Weights of a small GPT-style language model, trained from scratch on English Wikipedia: 158M parameters.
Each number is 128 + 32 x the weight over its row's rms, rounded and kept within 0 to 255. Layers, rows and columns count from 0. The size above them is the row's rms in percent of the matrix's.

# layer 6 attention query, 768x768, rms 0.0307, rows 279-292,342-356,406-420,470-483, columns 288-383
size [103 109 125 103  82  85  83  86  80  83  90 104  95  83  90  90 166 151  92 102  94  93 102  97  88  97  91  99 105 102  92 175 132  96  95  98  95 106  88  89  98  97 100 105  94  97 179 151 104 110  84  82  97  87  82  95  82  90]
[[131 157 126 135 133 140 190 156 151 113 115 145 144  99 175 113 101 100 108 127 151 171 104 130  83 109 160 150 128  42 169 197  60 151 113  83 153 137 147 131 135 171 147 150 155 172 141  83 143 156 111 169 155 119 164 128 148 160 102 103 110 174 159 103 134 138 152 111 118 110 114 141 151 134 111 105 186 130 153  85 153 132 143  31 157  90 106  99 149 104 148 137 152 122 137 104]
 [138 158 109  77 109 124  81 104  73 101 128 118 191 137 153 140 138  83 119 151 134 145 106 127  98 178 142 120 125 112 132 114 139 142 171 101 145 136 130 110 145 133  83 113 101 150 153 156 166 145 104 140 151 124 127 108 129  81 163 161  69 196 126 129 113  96 123 108 142  47  78 133  94 175 112 188 154 130  92 136 121 105 124 124 109 110 100 109 153 136 150 133 102 125 119 169]
 [ 61 129 147 126 181  90 123 159 146 141 139  92  79 156 126 161 124 159 136 114 111 117 148 156 109 117 122  97 136  59 100 133 153 156 172 166 136 114 116 161  71 116 111 158  76 135 108 119 118 132 114 134  90  93 150 124 166 105 149 125 168  79 186 121 152 112 101 100 151  74 127  82 182  93 120 144  89 204 111 119 122 171  95 138 150 118 162 117 119 155  96 117  79 156 152 120]
 [203 185 134  81 123 121 186 203 141 104 121 173 119 128 194  71 163 137 155  81 137 173  64 103 157 191 151 132 122 138 169 177  91 123  98 107 120  97 116 122 164  99 121 174 164 151 156 112 104 147 146 123 141 144  89 131 108 140  64 124 134 155 111 103 102 171 122 124 105 132 144 128 124  84 138 173 129  96 139 222 106  75 148 154  90 104 151  86 161 108 183 150 173 109 117  93]
 [ 95 161 159 139 132  57 120  86  98 105 110 148 170 116  94  81 112 150 157  77 138  70 202  97 139 126 133 103 185 104 101 113 170 138 116 131 107 125 125 150  75 135 147 139  81  90 159 145  72  63 169 109 118 123 149 182 169 127 148 109 183  80 151 150 115 125 111 145 135 181 149 114 153 107 177 147 117 140  75 138 121 197 137 116 172 147 114 107 147 191 141 127 136 114 105 110]
 [ 66 109 165  95  52 143 138 120  74  88 165 120 133 127 113 110 110 116  80 108  92  82 170  69 150 115 100  64 136 116 138  76 141 134  96 117 135 105 150 145 105 167 150  55  91 144 113 138 158 133  97 132  59 130 147 126  76 174 106 113 126 134 110 141 140  68 128 118 120 210 126  71 171 109 128  38  77 101 118 125 158 178 122 145 132 104 127 116 145 109 141 121 132 142 124 157]
 [ 75 111 118 114  82  89 140  89 185 171 146 171 116  95 116 113 100 105 107 136  87 115 183 110 140 120 144 105 156 164 144 116 112  98 145 126 124  86 122 112 117 120 174 129  51 133 145 156 101  90 142 142 149 161 163 161 116 133 127 152 113 188  93 150 129 126 120 169 108 173 111  99 180 132 142  84 134 163  94 139 118 153 132 167 109 166  98 155 139 155 142 131 147 174 105 101]
 [120  57 103 167 105 119 140 136 217 138  70 147 104  97 148 105 203 100 199 104  91 145  81 120 169 122  94 112 100 130  94 182 135 142 124 113 131  19 140  70 108  97  85 133 118 128 127 145 150 161 129 158 145 124  90 152  90  93 140 116 151 148 115 110  83 115  82  96  77 153  94 150 178  41  63 125  71 145 111 100 115  72 162 175  77 127  88 134 110 101 153 196 182 201 161 129]
 [169  72 128 105 194 149 128 113  40  85 144 123 162 146  87 137 112 157 150 125 121 137 173 162 102 155 154 157 129 144 103 115 116 156 107 142 115  94  80 151 166 138 121 125 121 116  93 129 115 114 132  84 144  89  99 109 106  74 209 112 119  82 124 118 101 149 163 156 135  88 195 112 110 150 155 126 123 140 159 130 170 139 140 186 123 137 140 129 196 171 149 107 117 128 150  78]
 [ 59 171 114 150 121  94 141  67 123 162 156 155 147 102 142 133  90 128 133 126 136 139 137  90 117 157 170 140 132  89 149 113 126 113 141 104 148 125 114 164 122 164 140  94 183 171 114 136  90  71 104 131 107 102 115 108 137 168 142 150 169 164 118 172 138  84  99 172  88 118 118 150 153 120 173 118 143 106 109 177  85 186 114 178 142 104 123 153 147 126 139 107 162  95  70 170]
 [106 157 136 119 126  61 127 186 165 176 174 149 113 242 130  93  95 118 104 138  94  88 160 150 184 131 151 167 143 110 128  49 183 123 116 123 178  77 151 175 138 136 126 107 141 129 117 114  90 159 141 154 136 111  98  93 107 141 180  67 160 143 146  65  94 160 178 145 138 104 151 113 121 119 150 126 104 131 140 106  92 104 194 168 125 163 170 161 124 140 111 139 135  59 144 123]
 [185 116 133 143 114 128 137 147 113 118 115 125 138 131 108 150  75 110  74  83 142 189 196  92  76 104  82 167 144 160  82  81  90 143 159 151 130 159 123  82 155 141 151 165 183 159  83 141 128 150 141 163 154 140 126 133 105  99  73 153  76  78 153 107  97 159 149 111 128 139 165  99 155 126 123  69 144 154 140 137 157 127  89 153 111 145 141  81 112 133 136 130  99 131 111  90]
 [103 122  95 142 146 189  86  92 144 123 200 127 138 168 191 134 121 148 115 143 154 159 104 107  97  97 123 145  90 127 116 164  49 116 114 100 106 114 117 118 164 104 109 134 175 132 109 122 162  80 140 190 136 129 170 131  97 147 101 108 122 126 157 170  71 109 102 136  78 175 123 110  91 149 100  49 150 141 113  97 112 163  78 111  69 125 165 126 121 237 134 117 106 119 145 175]
 [227 107 183 124 117 165 152 142 159 127 117 154 101 122 128 102 183  70  76 186 113 118 145  92 136  93  89 104  98 117 146 183 192 133 131 134 137 153 129 105 128 104 162 113  91 105  78 150 132 113 138  96 162 134 150 203 122  77  80 135 123  86 139 124 116 173 147 100 173 181 161 118 125 121  95 179 156 141 115  98 155 174 110  90 124 118  99 167 148 137 136 150 168 126 110 114]
 [157  37  66 120 103 172 141 136 182 156  56 129 193  99  77 165 138 110 127  90 110 141 118  53 126 131 106 140  79 123 103 138 165 123 125 110  92 150 151 158 128 140 126 105 169 154 143 151  83 153 100 199  60 112 124 125 116 153 126 131 128 158 150 107 102 137 197 113  96 101 202 130 107 138 158 138 114 122 150 193 126 122 106 106 122 141 144 101 125 161 122 117  91 113  80 105]
 [ 89 177 103 114 133 132 126 167  55 111 139 132  99 154 170  91 154 199  90 161 171 122  91 168 124  84 116 129 157 125 119 166 134 150  91 110 163 141 166 121 110  97 179  95 153 112 106  71 103  99 129 123 141 112 133  81 136 135 104 137  75  94 105 106 150 101 119 101 106 123 138  99 152 110  84 131 162 117 110 141 146 147 141 145 174 163 127 153 131 119 149 115 122 130 160 149]
 [143 209 117 109 172 125 106 143 131 118  89 125 136 148 121 102 213  80 106 124 160 116 144 159 152 113 108 165 140  94 148 136 112 113 169 180 143 214 194 189 158 106 115 146 113 168  95 143 126 152 155 134 186 108 139 149 149  83 162 125 127 167 136 124 163 138  87  72 130 147 152 131 139 148 153 169 107 137 149 127 102  66 123  86  80  97  50  86 142  84 156 204 105 121 168 148]
 [187 125 106 121 149 122 137 132 163 134 119 148 112 164 122 118 173 126 141 139 161 185 125 127 130 129 137 151  83 104  91 121  76 171 157 148 124 156 154 121 151 136 119 209 120 158  82 149 109 137 105 160 143 153 121 138  76 112 124 101 100 110  94  73 128  97 144  98 104 149 150 116  83 130 110 159 114 124 125 182 136  52 103  99  91 104 130 126 116  90 162 157 157  59 174  78]
 [180 161 131 133 148  91 150 149 144  84 139  72 100 163 121  97 152 122 121  77 133 166 125 164 184 148 119 114 134 102 133 100 134 162 123 113 120  72 122 123  76 143 184 139 130  47  70 127 109 137 129 187 102 184 175  97 109 144 107 124 228 129 110 127 183 156 132 132  82 144 172 170 119 111 141 112  86 174  73 110 115 127 103 138 131 142 170  86 153 213 121 110 124 174  84 138]
 [128 157 155 122 159 130  75 171  76 215  79 108  88 139 173  97 111 167  90 155 121 103  94 155 163 130 135 149  85  76 151 124 146 126 130 107  98 131 105 116 145 115 137  66 127 106 108 195  91 177 166 108 129 122  74 110 174 117 108 147  75 126 120 119 154 120 130 117 154 101 100 119 151 148 141 114  78 148 158 181 119  84 154 170 148 151  91 144 159 130  75  94 175 120  86  93]
 [104 149 131 130 127 144  90 145 114  78 122 148 106 112 163  70 131 133 114 166  77 113  84 133  89 112  67  49 139 114 174  94 134 142 145 122 148 133 106 116  85 116 118 115 144  76  87 127 160 128 110  75  79 133 150 129 133 117 154 183 155 166 180 159 147 111  88 112 112  92  86 154 144 147 141  67 138  95 147 118  88 128 112 104 179 169 129 154  74 131 125 105  69 162 119 177]
 [118 130  55 125 120  89  98 126 156 174  98 151 121  79 192  60 106 163  85 122 169 115 112 105 142 123 124 103 194 130 124  42  59 143 144 153 115 154 141 170 110  99  83 127 108  97 135 186  95 188  99  53 158  97 113  84 156 108 142  99 105  88 184 186 161 153 123 151  91 143  69 179  95 163 169 105 133  83 122 100 118 157 150 155 112 105  74 111 146  95 126 108  76 117 169 105]
 [156 110 125 118  82 159  84 134 134  84  91  95 139 117 138 118 151 147 144 160 127 151 121  99 140  86  97 108 160 175 129 117 190 158 187 132 148 108 133  97 147 160 110 133 113 120 148 128 117 129  99 157 122 160  97 114  99 113 174 119 180 129 161 117 101 141 139  69 108 153 200 138 126 118 114 133 185 138  93  76  92  97 129  98  78 155 150 171  94  83 141 154  96 168  97 155]
 [171  72 129 126 124 156 182 118  97  74  78 186  83 132  92 101 111  94 147 133 106 138 187 119 163 109 111 121 122 106 115 118  72 158 153  97 143  59 128 108 112 142 238 145 126 199 114 109  56 154  96 150 139 139 130 160  83 131 142 102  98  83 116  68 107 119 168 145 159 179 136 106 114  60  58 165 133 121 183 163 115 123 141 111 181 115 134  94 140 140 176 159 152 123 169 181]
 [ 82 119 117 155 152 104 205 130 127 117  89 141 150 111 156 147  76 107 135  97 166  96  43 141 104 131 164 150 205 179 156 123 103  77 168 147 122 145 105 167 167 131  54 132 139 154 126 142 164 141  83  73  91 103 152 141 144 115 166 139 102 207 131 116  89 100 122 134 114 110  95 150 149 222 149  94 134  96 147 136 154 147 123 149 107 103 134 186 137 126 135 127 100 150 111 131]
 [150 140 130 125  89 122 137 152  89  89 143 143 122 113 155 145 132 126  59 124 147  73  91 114 167 150  95 163 193  72 155 125 163 104  95 145  91 107 111 191 134 149 147  83 153 106 151 160 140 155  87 108 136 129 169  88 124 145 134 161 135 154 140  83 140  94  76 168 111 130 108 109 146 159 154 100 126  61 132 131 133 111 143 171 127 165 140 142  96 123 117 111  99 108 135 156]
 [129 149 100 121 129 123 185 144 125 134  98 108 136  96  95 169 153 111 103 145 106 116 135  92 102 112  72 134 141 122 116 117 122 200 196 179 120 101 151  91 110  83 155 106 202 134 118 141 124  98 111 150 134 135 118 159 107 164 152  92 119 140 155 135 122 101 165  76  95 168 116 118 144 149 143 132  74 121 107 104 146 118  77 175 174  91 140 122 159 176 156 141 147  81 138 155]
 [146 158 144 106 141 168 145 140 166 185 164 129 166  97 112 206 136  96 104 159 146 152 155  82 115  98 157 164 123 153  87  94  78  92 114 155 124  89 106 158 139 111  76 130 153  91 190 123 103 124 108 132  97 133  79  55 143 144 165 113 129 115 184 131 120  79 155 115 136 136 129 138 141 182 170  95 154  84  96 162 138 143  78 127 134 122  68 132 122 117 119 136  80  67 143  85]
 [127  62 107 140  73 159 117  61 131  74  43 118  89 113  95 116 172  86 126 154 100 177 107 111 113 158 129 112  84 191  82 102 180  93 133 153  79 132 101  63 146 147 143 146  53  98 135 178 108 154 154 170 147  63 129 186  83 119 134 117 154 162 111 146 101 149 105  93 123 132 169 127 118 124  79 175 148 177  99 121 125  80 158  53 107 139 158  95 123 123 147 159 106  98 109  97]
 [173 105  89 180 116 166  99 128 131  70 116  77 178  95  64  69 175  50 149 125 126 141 137 118  90 148  80 157 102 103 117 232  78 114 136 107 102 182 144 174 132  73 144 172 177 141 101 116  54 127 156 197  96 121 125 129  85 138 121 126 140 159 160 130 118 166 143 143 179 129 130 111  78 116 147 119 154 154 146  97 120  87 133  87 149 112 148  74  81  75  86 170  79 105 110 102]
 [ 83 117  60 109 114  83 170 171  97  99  69 132 119 160 151 125 195 103 131 112 107 102 101 114  80 127 188 127 156  54 179 175 114 136 150 105 141 105  76 115 123  77 157  90 122 105 153 136 113  85 139  99 131 140 131  62 163 141  65 136 126 145 151 128 123  96 153 169 118 136  94 139 164 138 136 146 129 170 151 121 183 146 126 164 145 129 144  88 116 183 154 101  94 154 101 166]
 [152 130 108 104 172 121 125 157 177  93 108 116 139 174 108 114 131 107 149 139 215 132 150 120 176 182 174 149 107 141 120 148  85 147 131 138 141 175 152  62 194 146  49 169 117 126 108 124 135 135 157 120 172 108 123 123  92 103 124 157  96 171  38  90 110 111 126  98 143 126 165 147 159  97  79 130 112 129 133 141 170  58 152  58  88 104  29 134 160  93 143 174 198 138 162 112]
 [118  91 158 177  71 131 136 108 216 123 166 132 127 115  88 122 145 151 102 149 102 131 151 108 113 136 114 179 132 125  77 133 103 184 131 131 107  92 163 124  42 131 111  86 142 139  99  66 144 173 181 115 163 141 107  76 111 165 222 123 111 148  73 121 147 143 120  98  86 153 136 152 105 101 113 198 143 109 111 109 127 103 143 148 133 190 161 117 113  32 112 151 119 158 135 145]
 [150 149 100  99 176 133 115  87 146 104 104 104  95 104 116 114 133  95 141 119 163 136 196 146 182 130 166 105 117 161 172 158 144 149 105 141 152 165 160 191 175 141 166 108 149  95 140 114 139 198 103 106  91  32 195  82 134 161  85 114 120 121  77  70 109 129 139 123 123 153  86 187 120  67 147 124 145 158 117 171  70  72 153  94 117 140 100 162 204 120 220 135 203  88 168 130]
 [110 135  99  84 149 158 174  82  93 158  97 137 174 131 130 111 109 135 185 100 148 128 144  95 171 130 166  95 133  97 106  81 162  96 148  63 126 143 100 125 130 121  97 142 136 118 117 179  86 102  91 151 123 144 100 163 125 121 107 177  77 120 110 171 130 103  83 196 166 127  89 142 131 180 117 117 134  97 143 166 131 105 149 160 129 177  99 117 114 110 142  92 151 145  93  13]
 [111 158  97 109 137 138 100 132 107 104 148 120 156  93 165 106 165  90 129 140 124  95 142 100 109 183  92 121 142 143 150 107 222 105 167 106 121  98  99 158 142 109 190  97 119  51 123 149 131 118 131 120  95  57 146  91 119 131  80 102 102 141 106 106 105 125 121 157 163 150 115 172 122 186 217 108 127 172 137 106  89 127 125 106  96 134 166 112 130 126 142 119 105 164 165 155]
 [ 74 147 104 137 123 101  79 109 124 146  97 152 164 130 174 148  92 173 144 109 140 141 130  64 113 107 158 151 119 146 173 138 136  89 176 158 114  87 149 122 170 136  94 128 146 127 116 171 109 181 105 112 166 109 154 129  95 140 103 115 111 153 122 117 160 143 125 127 102 172  77 143 151 141 130 119 120  79 125 121 156 161 119 140 127  94 133 120 161 154 106 126 130 188 129 106]
 [141  68 103  94 154 148 132 103 110  63 128 112 126 132 128 146 189 130 127 154 126 167 190 171 134 178 140  98 132 147 152  90 174 128  76 108  72 116 115 118 169 132 145 173 115 143 146 176 117  88 145 133 147 108  91 147 146 136  53 121 163 150  99 137 132 124 115  89 195 126 156 105  97 145 140 120 166 161 132 117 116  90 167  76  78 121  70 149 122 102 177 151 206 154 136 132]
 [160  89 122 164 123 131 136 120 138 107 158 148 133 179 174 159  72 172 114 130 108 129 198  96 123 104 138 121 113  95  60 159  63 169  76 129 120  92  85 161  87 124 158 130  94 139 133 158 140 155  98 206 152 132 102 136 136 160 159 120 132  43 228 190 152 143 112 125 123 149 125 156  86 143 131  81  90  93 175  76 193 154 106 210 210 138  79  58 101 156 139 134 118 120 171 139]
 [100 205 101 115 146 113  95 120 158 175 166 151 195 115  94 126 156 108 141 122 171  97  22  53 105 111 157 139 158 127 154 134 118  90 204 139 128 105 151 154 135 152 108 146 171 135 156 124 129 108  90 121 125 147 140 108 108  98 110 135 146 215  90 131  84 140 134 180 155 139 108 141 144 133 178 110 158  95 166 149 100 162  66 175 124 172 189 152 135 144 151 133 112 115 130  89]
 [ 29  83 129 176  91 167 121  76  99  75  98 138 114 123 128  77  87 141 111 148 100 108 113 116 153 165 130 126 152 148 179  59 105  73 147 126 148  96 121 144 126 159  98  57 115  56  70  78  90 113 137 134 114 122 145  96 108 160 152  89 185 127 125  88  90 102 150 126 139 144 141 132 207 152 167 139  96 109 140 160  91 114 126 166 139 131 158 147 170  89 114 144 102 124  97 150]
 [112 126 123 166 105 121 122 121 102 109 121 124  82 130 122 129  83 143  96 119 149 169 137 127  91  94 119 134 169 101 139  95  31 185 140 182 111 129 113 146 106 138  93 213 148 139  97 194 132 156 106 131  78 138 152 122 140 150 134  95 129 126 159 136 125  88 157 104 129 120 158 121 163 116 122  81 113  60 150 101 191 144  53 150 185 121 135 133 127 164 109  91 110 143 190 114]
 [159 135 118 122 159 183 151 134 177 158 192 170 150 116 160 132  85 161  52 140 117 124 162  74  84 107 147  96 142 109 122 170 106 114 120 136  70 110  86 129 194 126 124 120 173  40 157 138 117  98 119 108 150 120 107  68 139 112  75 103 115 129 125 116 138  74 160 152 101 115  56 117  94 163 179 113 133 118  85 136 115 137 126 140 133 186 165 120  68 145 159 111  56 118 172 126]
 [168  99 166 141 121 182 104 105 105  89  85 119  76 122  77  55 195 110 166 108  78 156 137 147 139 156 127 109  97 113 122 153 146 127 141 117  94 148  94 104 127 129 145 148  77 162 111 185 157 144 148 163 166 115  75 158 125 123 105 164 141  88 123 135 113 165 171  80 150 166 171 112 110 139  90 164 149 174 106 127 123  89 176  99  68 128 125 147 152 138 164 179 118 115 136 112]
 [105  77  73  88 126 157 152  93 131 131 122 104 107  97 158 175 166 113 118 118  86 100 143  87 170 116  73 190  96 125 115 173  99  79 111 155 113  89 136 103  98 157 150 117 149 147 118 139 144 176 198 123 124 163 119 115 137 123 165 147  68 161 119 127  77 159 128 129 147 140 170 187 131 154 139 180 143 150 147 162 147 114 144 141 173 121 144 103 114 181 144 138 111  65  80 118]
 [112 148  72 128  89  85 140 167 129 145  86 134 139 135 165 148  86 118 123 166 139 151 149 127  67 113 136 151 162  96 151 214 132 104 161 109 141 158 144 124 112 143 184 129 134 119 138  53 159 115  93 125 190 143 111 121 135 132  98 131 139 157 136 166  94 104 141  20 107 111  71  93 137 117 162 101 167 103 129 149 109 118 178 111 198  45 176 145 140 143 158 100 116 121 187 178]
 [ 74 144 147 155  54  96 168 135  90 158 136 136  76 108 195 131  93 174 122 102  81 146 102 176  95 145 134 109 114 156  69 110 128 127 145 121 151  54 105 123  33 105 119  73  93 175 111 127 141 137 104 134 136 149 160 112  49 170 125 145 149 124 121 118 155 126 136 120 117 120  86 121 104 119 119 102 142 131 143 171 110 156 101 176 172 125 170 121 129 160 122  93 111 141 120 212]
 [166 127  86 148 182 132 136 127 175  97 125  89 156 160  92 116 132 152 107 127 179 124 125  90 210 159 102 112 151 142 178 162 151 123 130 146 108 188 139 136 153  89 100 166 139 102 126 111 127 117 139 185 122 127 125 134 140  83 150  86 105 125 136 107 107 147 138 106 183 129 145 161 103 144 129 218 124  96 106 126 129  48 169  73 108  85  64 152 187 123 109 183 186  79 148  83]
 [ 95 220 144 109 123 111 172 153 102  89 142 124 128 122 162 125 134 113  85 122 100 123 134 130 105 143 166 106 188 104 109  93 116 119 121 176 163  97 107 161 105 119 120  99 118 160 108 140 132 112  73 137 184 123 120 103 115  82 100 162 147 122 158 115 118 163 109 115  80 183 118 151  83  96 118 171  64 115 126 119 179 170 124 104 107 125 119 161 130 112 123 105 158 111 103 193]
 [ 76 108  97 138 164 116 167 115 110 110 162 115 150 102 127 115 137 138  82 130  93 135 126 107 128 153 129 135 123 119 107  77 132 128 172  97 110 196 163 100 136 109 108  75  85 143 143 164 117  75 124 125 172  97 109  94 103 122 118 156 100 153  85 155 195 180  83  87 139 156  91 116  58 170 115 149 181 101 104 120 143 122 107  94 142 114  91 143 131  83 169 133 119 130 127 107]
 [147 151 146 114  98 140 144 103  93  91 147 130 200 124 160 102 170 174 147 120 145 135 175 139  72 145 115  66 145 145  70 164 185 112 162 131 131  93 132  69 165 129 149 155 100 152 108 116 111  79 148 149 126 125  75 137 117 158 162 121 151 188 130 153 171 108  95 116 192 141  83 119  64 125 140 132 136 115 131 171 116 116 127  93  81  71  94 111  82 126 193 111 142 179 115 126]
 [105 205  70 129  94 125  89 113 135  84 127  88 141 110  53 118 131 126 162 133 120 157 155 164 147 147 181 103 122 167 154 134 112  91 138 141 148  91  98 156 117 133 212 115  63 160  87 103 128 120 178 188 105 123 174 144 154 105 110  91 162 181 179 108 114 123 100 198 129 118  99 138 125 104 161  88 126 129 128 142 139 160 152 139  97 107  66 115 150 110 114 124 114 146 139 176]
 [148  90 127 140  91 115 150 137 101 109  64 133 122 152 126 178 108 132 170 143  97 173 120 111 133 138  89  93  91 179 139 122  97 126 168 157 167  96  78  77 137 142  71  95 136 142 170 187 125 111  86  90 169  81 154 163 102  79 155 147 197 156 128 130 104 113 114 154 107 109  87 125 188  76 148  72 153 109 152 102 151 123  68 140 145  54 130  81 128  80 103 126 155 190 149 103]
 [158  46 164  96 132 168 119 146 116 124 108 174 140 134 149 104 113 122 127 111 108 162 138 141 120 109 130 163  90 117  96  52 143 103 133 133 118  68 118 186 115  85 118 136 127 139  99 172 115 157 117 139 132 173 103 184  42 188 155  83 128  93  93 148 115 149 177 128 140 189 218  96  94  88 131 148 154 139 155 165 125 136 106 122 158 123  97  96 171 121 131 152 139 125 111 127]
 [ 87 197 136 133 134  83 127 125 123 131 126 100 180  70  60 126 146  74 117 141 138 107 125 128 146 175 183 121 177 120 140 140 119 146  97 107 160 178 138 141 145 173 156 162 141  82 169 124  39  89 139 103 108 102 151  59 192 109 106 115 146 136 130 139 131 137 135 126 134  71  88 183 113 139 181 124 135 141 115 106 105 102 131 150 114 135 175 162 116 107 124 146 116 164 101 111]
 [124 145  90 181 101 103 141 169 108 156 152 152 121 119 130 117  87 176  79 120 140  26 140 174 154 141 144 148 124 116 131  66 176 149 122 122 149 118 187 113  90 117  99  82 150 132 137 149 110 174 128 147 146 137  77 111  74 182 124  64 152 121 101 131 116 140  90  82 129 170  99 150 126 130 115  95 100 145 176 112 126 125 125 196 128 144 128 148 136 138 149 135  64 168 172 157]
 [166 115 172 116  94 146  76 143 130 105  97 160 167 146 158  98 106  73  87 151 106 162 139  74  96 125  78 126 130 121 103 189  88 118 165 198 109 105 137 173 144  79 142 172 173 157  97 105 125  85 111 180 152 159  79 102  90 132 126 113 117 146  61  91  67 117 183 103 103 138 162  54 114 122 140 109 102  94 137  96 168 133  95 171 138 174 154  91  92  79 138 106  75  90 145 117]
 [100 136 129 102 153 172  70 123  73 187 188 145 129 109 229 128  63 147 114 173 108 121 134 115 126  85 107 142 133 138 106 166  96 164 180  95 136 129 130 141 176 171 114 176 164 110 153 149 152 138 165 125 171 107 202 105 144 112  78 140 159 114 197 155 107  97 111 117 117 137 114 123 122 141 104  90 117 129  85 133 130 125  92 211 114 114 187 133 160 157 218 161  75 157 101 131]]
# layer 6 attention key, 192x768, rms 0.0288, rows 86-99, columns 288-383
size [ 99 118  99  77  85  85  75  73  81  73  75  87  88  83]
[[140 147 101  82 122 167 145 106  91 129 129 124 155  93 124 157 152 140 150 120 169 115 159 122 157  95 149 189 109  73  63 148  87 106 110 107  92 136 119 114 162 146  93  85 158 134 115 159 113  91 167 136 155 134 146 108 108 127 104 124  51 135 131 161  89 186 177 145 144 137 160 154 108  99 157 126 119 118 183 117 159  96  86  84 176 123 102 110  67 132 164 117 128 106  55 137]
 [126 186 159 137 117 146 128 154 112 109 146 138 158 119 150 113 100 100 122 124 169 128  68 139 100  94 149 127 134  62 200 159  68 139 130  60 209 144 134 143 125 153 163 119 148 114 147  77 132 126 114 136 146 124 109 128 138 122  49 107 116 153 149  62 111 128 114  92 115 131 108 143 112 106 116 120 200 141 144  69 172 183 138  38 151  62  92 138 148  89 137 119 148 111 131 140]
 [138  99 116 161  48 137 156 127 138 134  81  90  83 119 136 103 132  92 128 115 131 142 117  90  85  93 120 138 167 162 103  95 112 186 176 108 163 130 174 117 128 107 145  82 138 161 146 131  95  75 156 168 102 141 102 144  92 186 102 135 109 110 110 133 154 132  68 137 118 198 106 140 126 181 108 164 171  91  68 173 122  92  98 161  96  71 141 141 142  90 172 173 155 140 141 121]
 [159 128 185  95 107 122 133 137 117  86  86 114 171 132 113 125 155 146 128  81 182 173 123  53 154 138 118 130 143 178  99 103 108  99  98 135 158  89 121  98 162 113 149 117 164 121  84  85 189  71  93 124  91 131 156 171 134 140 140 164 120 148 107  96  97 168 170 157  63 150 176 104 170 128 205  89  81 107 139 104 124 108 138 131 112 137 112 135 127  95 138 110 133 137  87 182]
 [125 117  94 140  43 162  40  92 146 165 126 103 105 134  68 180  82  64 132 231 117  98 147 139 109  96 170 131  62 131 104 110 138 116 143 104 146 159 111 123 144 183 107 104  96  76 108 145 159 151 137 149 135 119 179 140 146  93 174 128  86 145 173 144 159  74  91 160 192 113 124 165 110 143 101 133 147 135 121  62 186 117 124 115 159 179 152 118  94 144 101  91  75 104 129 145]
 [156 130 155 127 104 148 167 136 124 111 189 102 122  91 145 171 156 138 124 126  81 134 111  96 125  51 130  87 142 112 157 134  72 106  97 137 167 102 170 145  92 132 102 123 166  79 125  55 118 141  71  71 103 167 118  79 109 180 120 163 155 175 138  96 162 160 150 142 111  96  68 117 124 167 173 116 108 100 151  78 102 135 102 113 131  93 148 136  87  97 126 127 132 134 156 111]
 [123 179  87 164 147  87 133 127 196 161  79 115 133 139 125 117 153 149 147 156 168 105 151 184 139  75 139 178 159  95 117 137 116 178 137 172 108 189 163 138 101  79 121 149 101 109  87 137 123 128 125 103 207 171 135 108 215 109 150 139 144  99 109 106  88 155 121 136 138 102 154 210 120 121 134 104 118 141 146 103  82  81 126 130 170 111 101 150 140 110  92 146 109 138 144  77]
 [115 112 167 171 161 130 150 153  98 103 156 117 140 167 188  89 202 168 147 129 137 154  64 136 145 104 112 101 114  54  86 144 172 196  94 164 145 134 183 147  90 150 101 115 185 133 114 122 178 134  77 154  83 154 139  78  94 147 115 146 183 120 167 109 148 102 137 110 160  96 130 156 133 162 110 106 105  93 155 114 100 125 145  73 160 103 153 147 118 112 136 158 140  96 181 121]
 [159 137 191  98 210 177 114 127 142 107 131 142 148 111 100 141  96 134 104 106 148 122 134 105 179 139  95 150 147 179 143 193 110 147 134 123  81 119  78 178 213 153 151 124  77 145 118 132  87 164 170 103 122  98 120 178  89  63  66 166 103 128 147 161  84 109 144 127 150 145 168 123 154 153 103 163 138 121 146 168 117 142 151  82 139 165 123 101 172 171  68 169 143  88  67  84]
 [117 172  89  74  97 124 118  91 152 132 111 135 116 159 125 223 126 140 104 198 119 117 111  44 107  95 101 143  71 161 206  81 130  87 164  67 162 139 154 117 146 116 134 113 139 119  93 170 157 128  73 127 121 132 102 144 163 152 140  98 119 173 109 138 161 134 160 158 140 158  52 100 137 116 173  83 127  82 118 151 110 176 106 141 122 143  88 152  95 107 127 100  64 178 103 163]
 [130 114 156 106 143 132 122 164 175 103 116  99 156 158 144  94 179 135  99 103 135  91 168 133 151 130 123  76 188  91 142 111 187 198 130 153 151 124 163 169  64 114 146 100 111 109 155  99 206 159 102 104 114 105 113  95 120 171 109 131 123 105 125 109 189 105  92  72 126 193 110 100 147 100 110  69  61 170 138 127  93 145 162  90 138 131 140 159  76 123 119 127 135 150 206 141]
 [ 65 164 150 110 138  32 140 163 107  99 127  95 131 114 115 178 122 142 135 174 146 113 135 106  66  77 177  85 165  84  83 192 128 160 111  86 130 147 166  86  65 133 175 154  95 130 150 115 167  83 112  79 116 120 122 119 168 148 138 153  62 143 104 141 149 106 100 107  97  97  96 156 176 130 145 124 113 146 109 115 149 156 120 112 164 113 138 124  81  93 141 121 142 145 125 142]
 [125  90 165 155 128 131 176 113  82  87  60 180 132 148  80 130 136 160 156  88  80 154  49 177  88 138 136  85 141 117  82 151 163 117 103 126 117  74 154 148 116 160 203 105 137 105 119 102 165 153 114 173 147 108 108 115 114 190 164 195 127 182 120 150 168  79  80 114  90 158  95 150 127  71 139  96  98 129 177 157  76 133 136 116 131 144 129 155 122  84 107 132 157 144  71 145]
 [133  97 137 111 145 125 133 122 163 131 110 158 147 149 111 108 179 115 125 148 129 150 123 110 163 191  86  97  96 151  44 133 143 156  63 147 121 165 181 147  98 141 183 174 113 190  86 144 103 159 111 139 178  58 148  97 109 189 197 144 120 109 132 176 128 168  85 148 130 169 207  82  94 128  99 150  90  87 124  83 155 166 161  61 167 134 156 103 169 161 109 151 128 187 137 156]]